{"n_layer": 10, "n_head": 9, "activation": "gelu", "rope_base": 10000.0, "attn_scale": 0.125, "parallel_block": true, "init": "uniform", "init_std_qkv": 0.0194, "init_std_o": 0.00433, "init_std_up": 0.0194, "init_std_down": 0.00433, "grad_clip": 0.5, "seq_len": 1024, "train_tokens": 406300000, "steps": 6080}
Each number is 500 + 25 x the weight over its row's rms, rounded and kept within 0 to 999. Layers, rows and columns count from 0. Numbers have three digits each. The size before them is the row's rms in percent of the matrix's.

# down: layer 5 MLP down (transposed), 1536x384, rms 0.028, rows 653-684, columns 192-287
# up: layer 5 MLP up, 1536x384, rms 0.054, rows 654-685, columns 192-287
down653 108:498489490482467515501493484496478522515478485511527491444522535498569494529524483489519516503509478486520465444466487532534545490487512545501522468454467516547499526524529506512499470508449496436507479515523503495533501501492458493516481490519524488473446505475488515509505525447526479518
up654 094:505466482481480521481528485501476491499462496515467487502456525512524518536510531475499497426547487479487490478504490472483510499500486468491542526473526482473504495499490516496496494502488505507499493486496462510496558504537479505485503489489537546505513541488475509532480497481529491523
down654 089:501475533513511519510522481520556542466500474531506516485489512490449452532519501500482497502496490466477452521480496497520467508566527539534473462509521520487492495493513495523476560506518516499515491489497497505475494461451518491518496477480499499509440468506467520501504519468516469489
up655 125:505519531500524459485525481521522513500507452494478480485448485501505528526536500514491467487504474516495469482504462519463512524496462470516495550456527484499521493499506483523505496490526462520488454493486494509506514487511481487504528443479486513489527498508538479530530497524506485463
down655 129:493524484463506480458456482514487506504499492452523516487489492478535517482494549504514511581489482476461521491462499496473469520513488476523509509518517479532535484439513512542537529456527511427499491517528498493518528485526497525509554506499473494509509545497503526479512504513444477475
up656 089:522531532516498564521495460474467494510489474506511506548480531541490473501456507538492539478494467508490475454491450475484474513433510487497486489504499488509512490494472521519473497498534538475497440484496471493501469513486463531507435489510485456514443488546517478558484503456459526505
down656 087:541463495509497493478526497537500452499486521526487490448530467485508507485506516478501500518519487470497491570484545497491522524533521495468514523451526498545492495538532451472543500537467502516503514526527522488495545475495552468477519510471533517491475439494491534425492518521506493480
up657 095:547536494483508504485470488482498497474510464518468528495506527476528509482504482525487499505473502538532466487469515556475509489467513477490483495507495527462501509538497536486477494516499529506510562468483510472502523502469507497470466511514475491494480457539561552438492470485488518464
down657 090:493454499480513517491465468480497449510476526450534507527502480474457524524497486504490503456515480480514506508516515521471510538485549477510498495495523487498563504498514496552500442466483505516472535538488499528532518538541513485504473543480478543508501510483500475467486513492468509507
up658 077:439486532488491521484526468466498472476507475486529476473487517498497509486513486525520515484509520523519517506476514500522509467492483508545530473522500501473505515496488510525531495480546534497524535493512484500486535525483485538500509513474497440464526518496481513497480487476474497517
down658 072:509510503536508456490481473531533495522511536486470509500546443514459483502521470478529485512486500486486485491505496489511536543438472512511463519488509497518500514480539483478455530488446489509488515507489508491511486511504476476517504483523538532530477523474483490491537520515555501504
up659 102:551459503489475481521499493522528516468456482513584471466532525487485477502564497501519438514484490481509480441501478500505501510480507547424504529428464520504513558475473499499483472487535516472503479503500528506475492499484493536497452480523483479526517487501493465511498458489503461473
down659 111:503524484521505513474496509541503489517489498501489426473502462499490531493501489553502537481484453501457500496485430484507506521542475479488497487489512488459501501470533485505471489489491465462420490517500529499433461492512488507481520488477522475501441501515526483494514520488494467485
up660 104:486509494479502514483550460500471485480513509513508492486539495522501559507494556502513491475516492524505463485440480543490492552499476504545525486542467472511490473503464491510498483480501490520488440479482585472523509476505473463467508488541514506456478510506508506511481472450511536538
down660 109:509523484472496487469494459554462477497479537467511535489506487436527477467492460506526505498495509487476467552498475498483510495487539532487515545492450492513482500501518491509501511488518504512502516489485500498506462452478481471476516498473536449518523539531516486486495509483492478525
up661 093:515480492493503484510518469477517503500530494497497455505502514432512473478507481507512546554565470478488495493527553506489503528514523502548531532502498483495508528482495484464463502515528549500492534509456490477453490459523533498478513483508507500478524497541479494488460542506498496555
down661 084:481475508506451489484506518502466454480532495533498519490503442548451546497479512517464509467455507516490486467445477493487513506502498506450497484521553495483485460470489538495551479478492486513492492503549506507563489542528522524504460509502531516506473510472485523513537463492484508455
up662 107:537489461526493452556507547513467561501505460508504512500509512543501551528518489513551525504491523489482498517491517494498474491509510514459560552527525519518486502518505449495505471525506510507540450474509515537486514474483503486513487504521488477471517527477514506474520485505516484487
down662 110:447540520491511506472439495529571480521524543517483518501508503515446467468489493496477510482519466469481491401511438439469474496532522472485442538515471487477499543498506505465521516498505480503471477499502478437455518505556463520488515512513518543523497516521517493501494525470511513508
up663 110:537562505479501496523491478499496496520514486517507506505490510500529499531503502521480452510488449486501479485447485472496504536542513505517463517532516480442502516479486451500493541515482478540525497511521494513518508509529514465512512528477518465516473456494548496509530471528503477488
down663 114:464474517523499496496535538492476502489500456482491511507482447475484473466466520512477539539457524508546522480515474517533512499504508500501517512472490501545525525511464512516485432518508536472524503474485469483519546478504511523494492523532477531495502521498488522496461528530494477476
up664 108:490519475522532516519487478484569515485522507519518444468503552467462515507516490522530474528516509499487531556509509516523490468500510503502473522464520479495524505505492446495488481455527524499505427487496522490476490513496474507528505473493506511474485509529464496546463502532465471486
down664 098:489471495516488500552507518529457492497514498485474516493505485529457461477484493501441516504496511453493487436487506507495516528469495513429525481517488522501451500481468552473513483566496486539462554477485501506493517505500509516461448471513486500540492506485496522493526483510548522572
up665 105:526472502515479492487478500479505494495497494540492552430514482509483499509505523460457535558493516529502561480543486504490463482505490515477512539486447493475488530463487505488465536520475506504514474542536520505490480464487527504516493460536505468475488493527486507483498501472488433485
down665 102:523485493456489482467519490530502458459513506508525458477465519487494447461506527536503500469486481503513472505494484499547526502531526515505497525457469495540524481511543473517485499512511467481511486514464513526498465513518482491488569520487461481544506482500510497527534500524452499495
up666 109:527502473513516527525500532497507481460498469510521500521516497498489488490505479494477486491522502504500504534489496494514462480495482496480525505545500506534469508477472537483527466461510522505515483521521522497515530511495528514504500519485507499487450531503504523482494492498516497516
down666 108:421485460526549482506525477531520523503472457510472533450540486503497475464469537492521506490552483486483510503491477504512535515538518470503525517484541490488506518526526506526475465514503500513544500495484471516480485502532458498521535496497465474524554504480496514483503493481542469480
up667 098:472525530494501468514490473492491480561486507538530487491503534486484481510523482495554463513489492512482512505481473537511491489499518538504494459512515533503481531514467497527520532487479528504526546513527491514471493499485478527535507538507520485502493495518481497516460497544510501508
down667 099:486462514469511523493495496505474510468495492469513512505493525472503506467473501487548523479485551499480519504448508499523515506481466497518487507504536499482482512492500564516491488489529482481470535487481485559492505520510503502470533534505495508491480548498530522532543505551483510445
up668 097:492513567504537545532445496540467498521490550508468532478512496505481489489501515514581482495508532492524459492503485457500463490488538535487534504546496461480531473461515536514547500523517500594472503476522530512467504478532499506454514537477508491500543528496530498534499480511509521509
down668 097:517458481496511481435471526510525470487527481520503497496503470507475491493502531514468502452486458504511538525511469507500544529511504491530472451451490506468489492470455437495455547461481498455530491515514533499469529566443459499490492509515535500481465500481475479501503537476506509519
up669 110:534479513495529497449483530550500506499523479525472499511515555540502537512527525466493497509515503490561495443492495528502514507496523517511459541504465489488476478523466495457492450482519522535511531488495505451519527471483478475483486462451487492484487456522518486474462472525520460484
down669 110:519498526554511511486466529501499485479542492561474513494480498515453430485477516508539485495475555505494512519503456457495468482483501508513473494495492466494493509550518508509470530499508488515494529503497486496509486475508504504540516497493513493488515503519502523463458538452508475513
up670 103:492492533469488516534517495504476527441472503507509508519489491540506522530497427453492480479500461495498529499478475468528465497469450521544521487468449511493481487500501520440480507483495522509498457498509521503489485451530457484537452494482497495522501525520516488486489468543492492523
down670 102:507502531449480529507485464495522522553483491477519482473529510479544527452525475479510531500523531478510466506541499526480486530539491475489527503510500536530487475506495529540529478530532504430474497486510517541535547548539486503517531546503499461466507470437485531504496511516540487467
up671 132:475497482503484449505511502498476449503459493495531456532510523471509545537510493446512469478474460508507488486533458489524499543545492473486510517518512492468479496518486506510518510541542466520487508501509474515497498486499489478492542446473470497487534519528519521464528531531460501440
down671 142:466485498489536437443496512511504519509513505481541460472490538443431540535537504468510501460523480512523499479532464505529485506533473472508508541492514460475515495506545480514515522495515471513520512512526447466524533518513469476491529453512438497542571500526508504461480518509481450486
up672 115:500541479466478473508506505489491490493471505491507560523490527529514491518508492471457522495504498505478477525529512448511511482485505488515475512499531479475489486503504515529451486484504483529547463522518473546483506520499477522470514481523513491480486463488514509479514510456515450497
down672 132:528514517508466476499465492493491472476517490513494514507491501471484476502494471520517489488517459501502449487517468509506524499495512511465506525488496515514490486508528454523523482523468460493472448510508476505544502512549495537466505550530514466463472541521496484526501502481473559539
up673 068:498508523453517498471475445461489470502516503530529541486549548475530540501542470500523557494488469503480510544505536495474505517518506520461518457456500469502513550506477507497507486468494484528498487486478475490492533474488535497472480454540492515460485552477525485534481475473459482472
down673 066:493513519499504482516492490550506488517498486482494490541492504487516525502522497472547475498546538470515517435491547492519504492497508511510533535472546494522455502493519518521470509513526512507509513468509520435542511513515482515499555497476494463502531529480480504473503517544493485521
up674 110:520517488526542478509495457512558491534515535503505483533526484476508483492534479511489567526489450515499515499538472518511489476476454549483508492482498503465518506526488500438491481510517491451502521522562497523514479484486485495468499494446509477523496533530537492459471524473513486474
down674 106:511519523526508502501485484485525533538497540505495459550491495485446485490536528511497526486500511482530517508521488468497479457512519486468466494532487472497472535513471455433497516498504475478475514518513489555474496554513510490536493485480535521469520473511468525509538426509485488530
up675 108:512489520479533558533508472514501486474478487548475446506498474505517516500508531506470462448432477510502524498469487506527517519488497500497528519454518486463524509502497506469507502468466482542501483494539479451516499503521444483469500518549497565514507509487524489506496511482529513490
down675 104:512502486498517457508483500470463474465490534508523540480565509546530510507513454464527528536523502538492510491510503463514493481522495481537453470485475522470509495539545486524459473526487476483497506503539498519505480482477513527533510491518484521543476481521517514496450511490463519479
up676 102:540523507491501508503491521504481500531507472519494481498535542521534491506492527441496492484487508522481521466494490457506514511523502492487437525475499455489504460527474518514484496500512479519522506478529488434523500515521450490503515532463493547493524438502533491551497479463488520525
down676 097:508510460509521506532470558485516468506443500499515501507515490543511468520492492523492520526528498494495492523503532522437486504486480511496499502513501511526516492449504474480515563504517479511512515445487519496530479508496492447457495514444497532470492529510549492450464517545513509484
up677 107:480501489495502495501472475464491534509538449493505477469557449535461492508499459462496546485472537457540444469510438541501505503500493485492512540464523495484507496491499523515435513533480498515516517521500540537483500472506499472509466459501493463490480531514476530548498491547457476489
down677 105:496491465506482491519496485537523479492463535506491510491485576474554503515470483522503517503515466492486539506523522497518489504533499490499475467555498533514454502526520492471520496519500513478495471510467496457489521523502496556506517522512474490441485549485508447473536558519537485509
up678 110:490489500471499520502523508450464509485550497543472499522501478489515545527498484508465521485494513446539500491496505500488487474552511517502501493472539481479481536543522476513505461480487451520519551512528477496557495508507568507493511516498505471566522549499496468497479524478545486509
down678 106:489450502559471501525513502494492471508476482446515527501469500510524525490502547504477479507495488465514494533523520462499513524479470485490498466458510531524473490487504503484491544471485496519517525520492536538499462477496453469492507505501503540505483473521466484546480497491480516471
up679 105:502523524463533491515470496496479489521521486474496504516484513530494479485478493544517493498507528495497513510518491487519518501472513481536541487506503460476560480514532445521475488517457481513508524484478450491529474522499500510469507492510479499511496554515516551483550490539526505543
down679 102:462515511468503524513491527495509494479471463513447491548521487514498468491478529533515483501504485476513501506509472491514470484560507488501515473496548532457481480513509463485487500539489523504542495479577490496526490513513516499514505504469473499543495509504511504495527473515532505504
up680 106:480491447523477485495504541521516495512500516554519521497559535542491518551532511517461482481468525472484515491490509518470539524507450502505524528495469510495500475515494544498502505493459481445493530484510496460512484528492506492492463503508497518465505519493491509514501505491505500529
down680 115:509506471494547488530515510498561493496511474481476519508495521503526484472493521478525492472541481573523504478543528483505485514537472469476494467530473507436502474517536499472534510484530470463492520426548440495495515441496456479499517493518507466504531495512498486490485519489495479473
up681 073:485500495526527483473522459527487474541500498473452469515509456476454491488496504526499539500474533482528530489484473486493510477526508512540532493569491490509517498546478519505474548461492498486529518502530498480474500514521459468532480520523503478504520472500507489520470502483495533499
down681 074:488472498463450498478467532452487527461509486505492511468465520527523489501495516479498506479486468535459516517515522508497489491489510451522470492517514538473453491471498494479524485512481468520508492492494445474516520490493559483490476503502530475478474530465512521490508474549480503475
up682 119:531502461487487504479509463505444540517448475473493499509476499500519513505478506502481498502529498504502482508519534497516531488495470521484474522502468511470496501461477498490525444458495551510493511498484485472527528423523522537504530488462503488479529523501504535510506514526481490508
down682 114:522494472495471490464517499504514481487495460532465470470496527524477535513440479478491485472495496514516502524489459522552522468521480487502511487485523481457486487497482505431498527472534468523486490529477491519487484514478491488498500502525545486518524462495540526502499555528478495529
up683 103:499499481465477532528494428493503503456475498483494504516499473488492514512531532474482532500475493480467510544499458483497500521449551553516515448535484495531542470549501490510532509498499554446493470484527548558518509493517519480493473499475483469450506510512482548493474499515497495486
down683 100:462498480529560498520509546527531448519494517496517526522521498535471433530482435455535542481498502509542486478498555532522518505510482481501524536446504481482507521549470531505504539496483464508412485533499514522495484536452527497488489474481535485509505513447522505500489473474540477513
up684 110:461531473500479539490524495453516588472506480453442473522483541482522493479472520511536503485493468481494467492519503517487498467531541532529497479457491493476514533514505492523436425504496516508512483481530503485485448467520503470515468507459506456519499535527530494506510484486485545434
down684 109:526458506485517519528494492482460509473484517514533473514475465488474510514518480520526475549510521473493499529519507487483480496519485531466490479501516516511498478486457534476502496526508515526467548511484458526473571504527477533502509495553475548487475489481494492497484550530515529546
up685 090:487511498489508537566538502499515477458533505496495466529519467528525483474525495495524504480495469523527440511478464504530545512517488482527473518482502550477469522530508462479518483465535499525525537510508508544511495501507497486510540477514518497479522497579503486502450513514477487492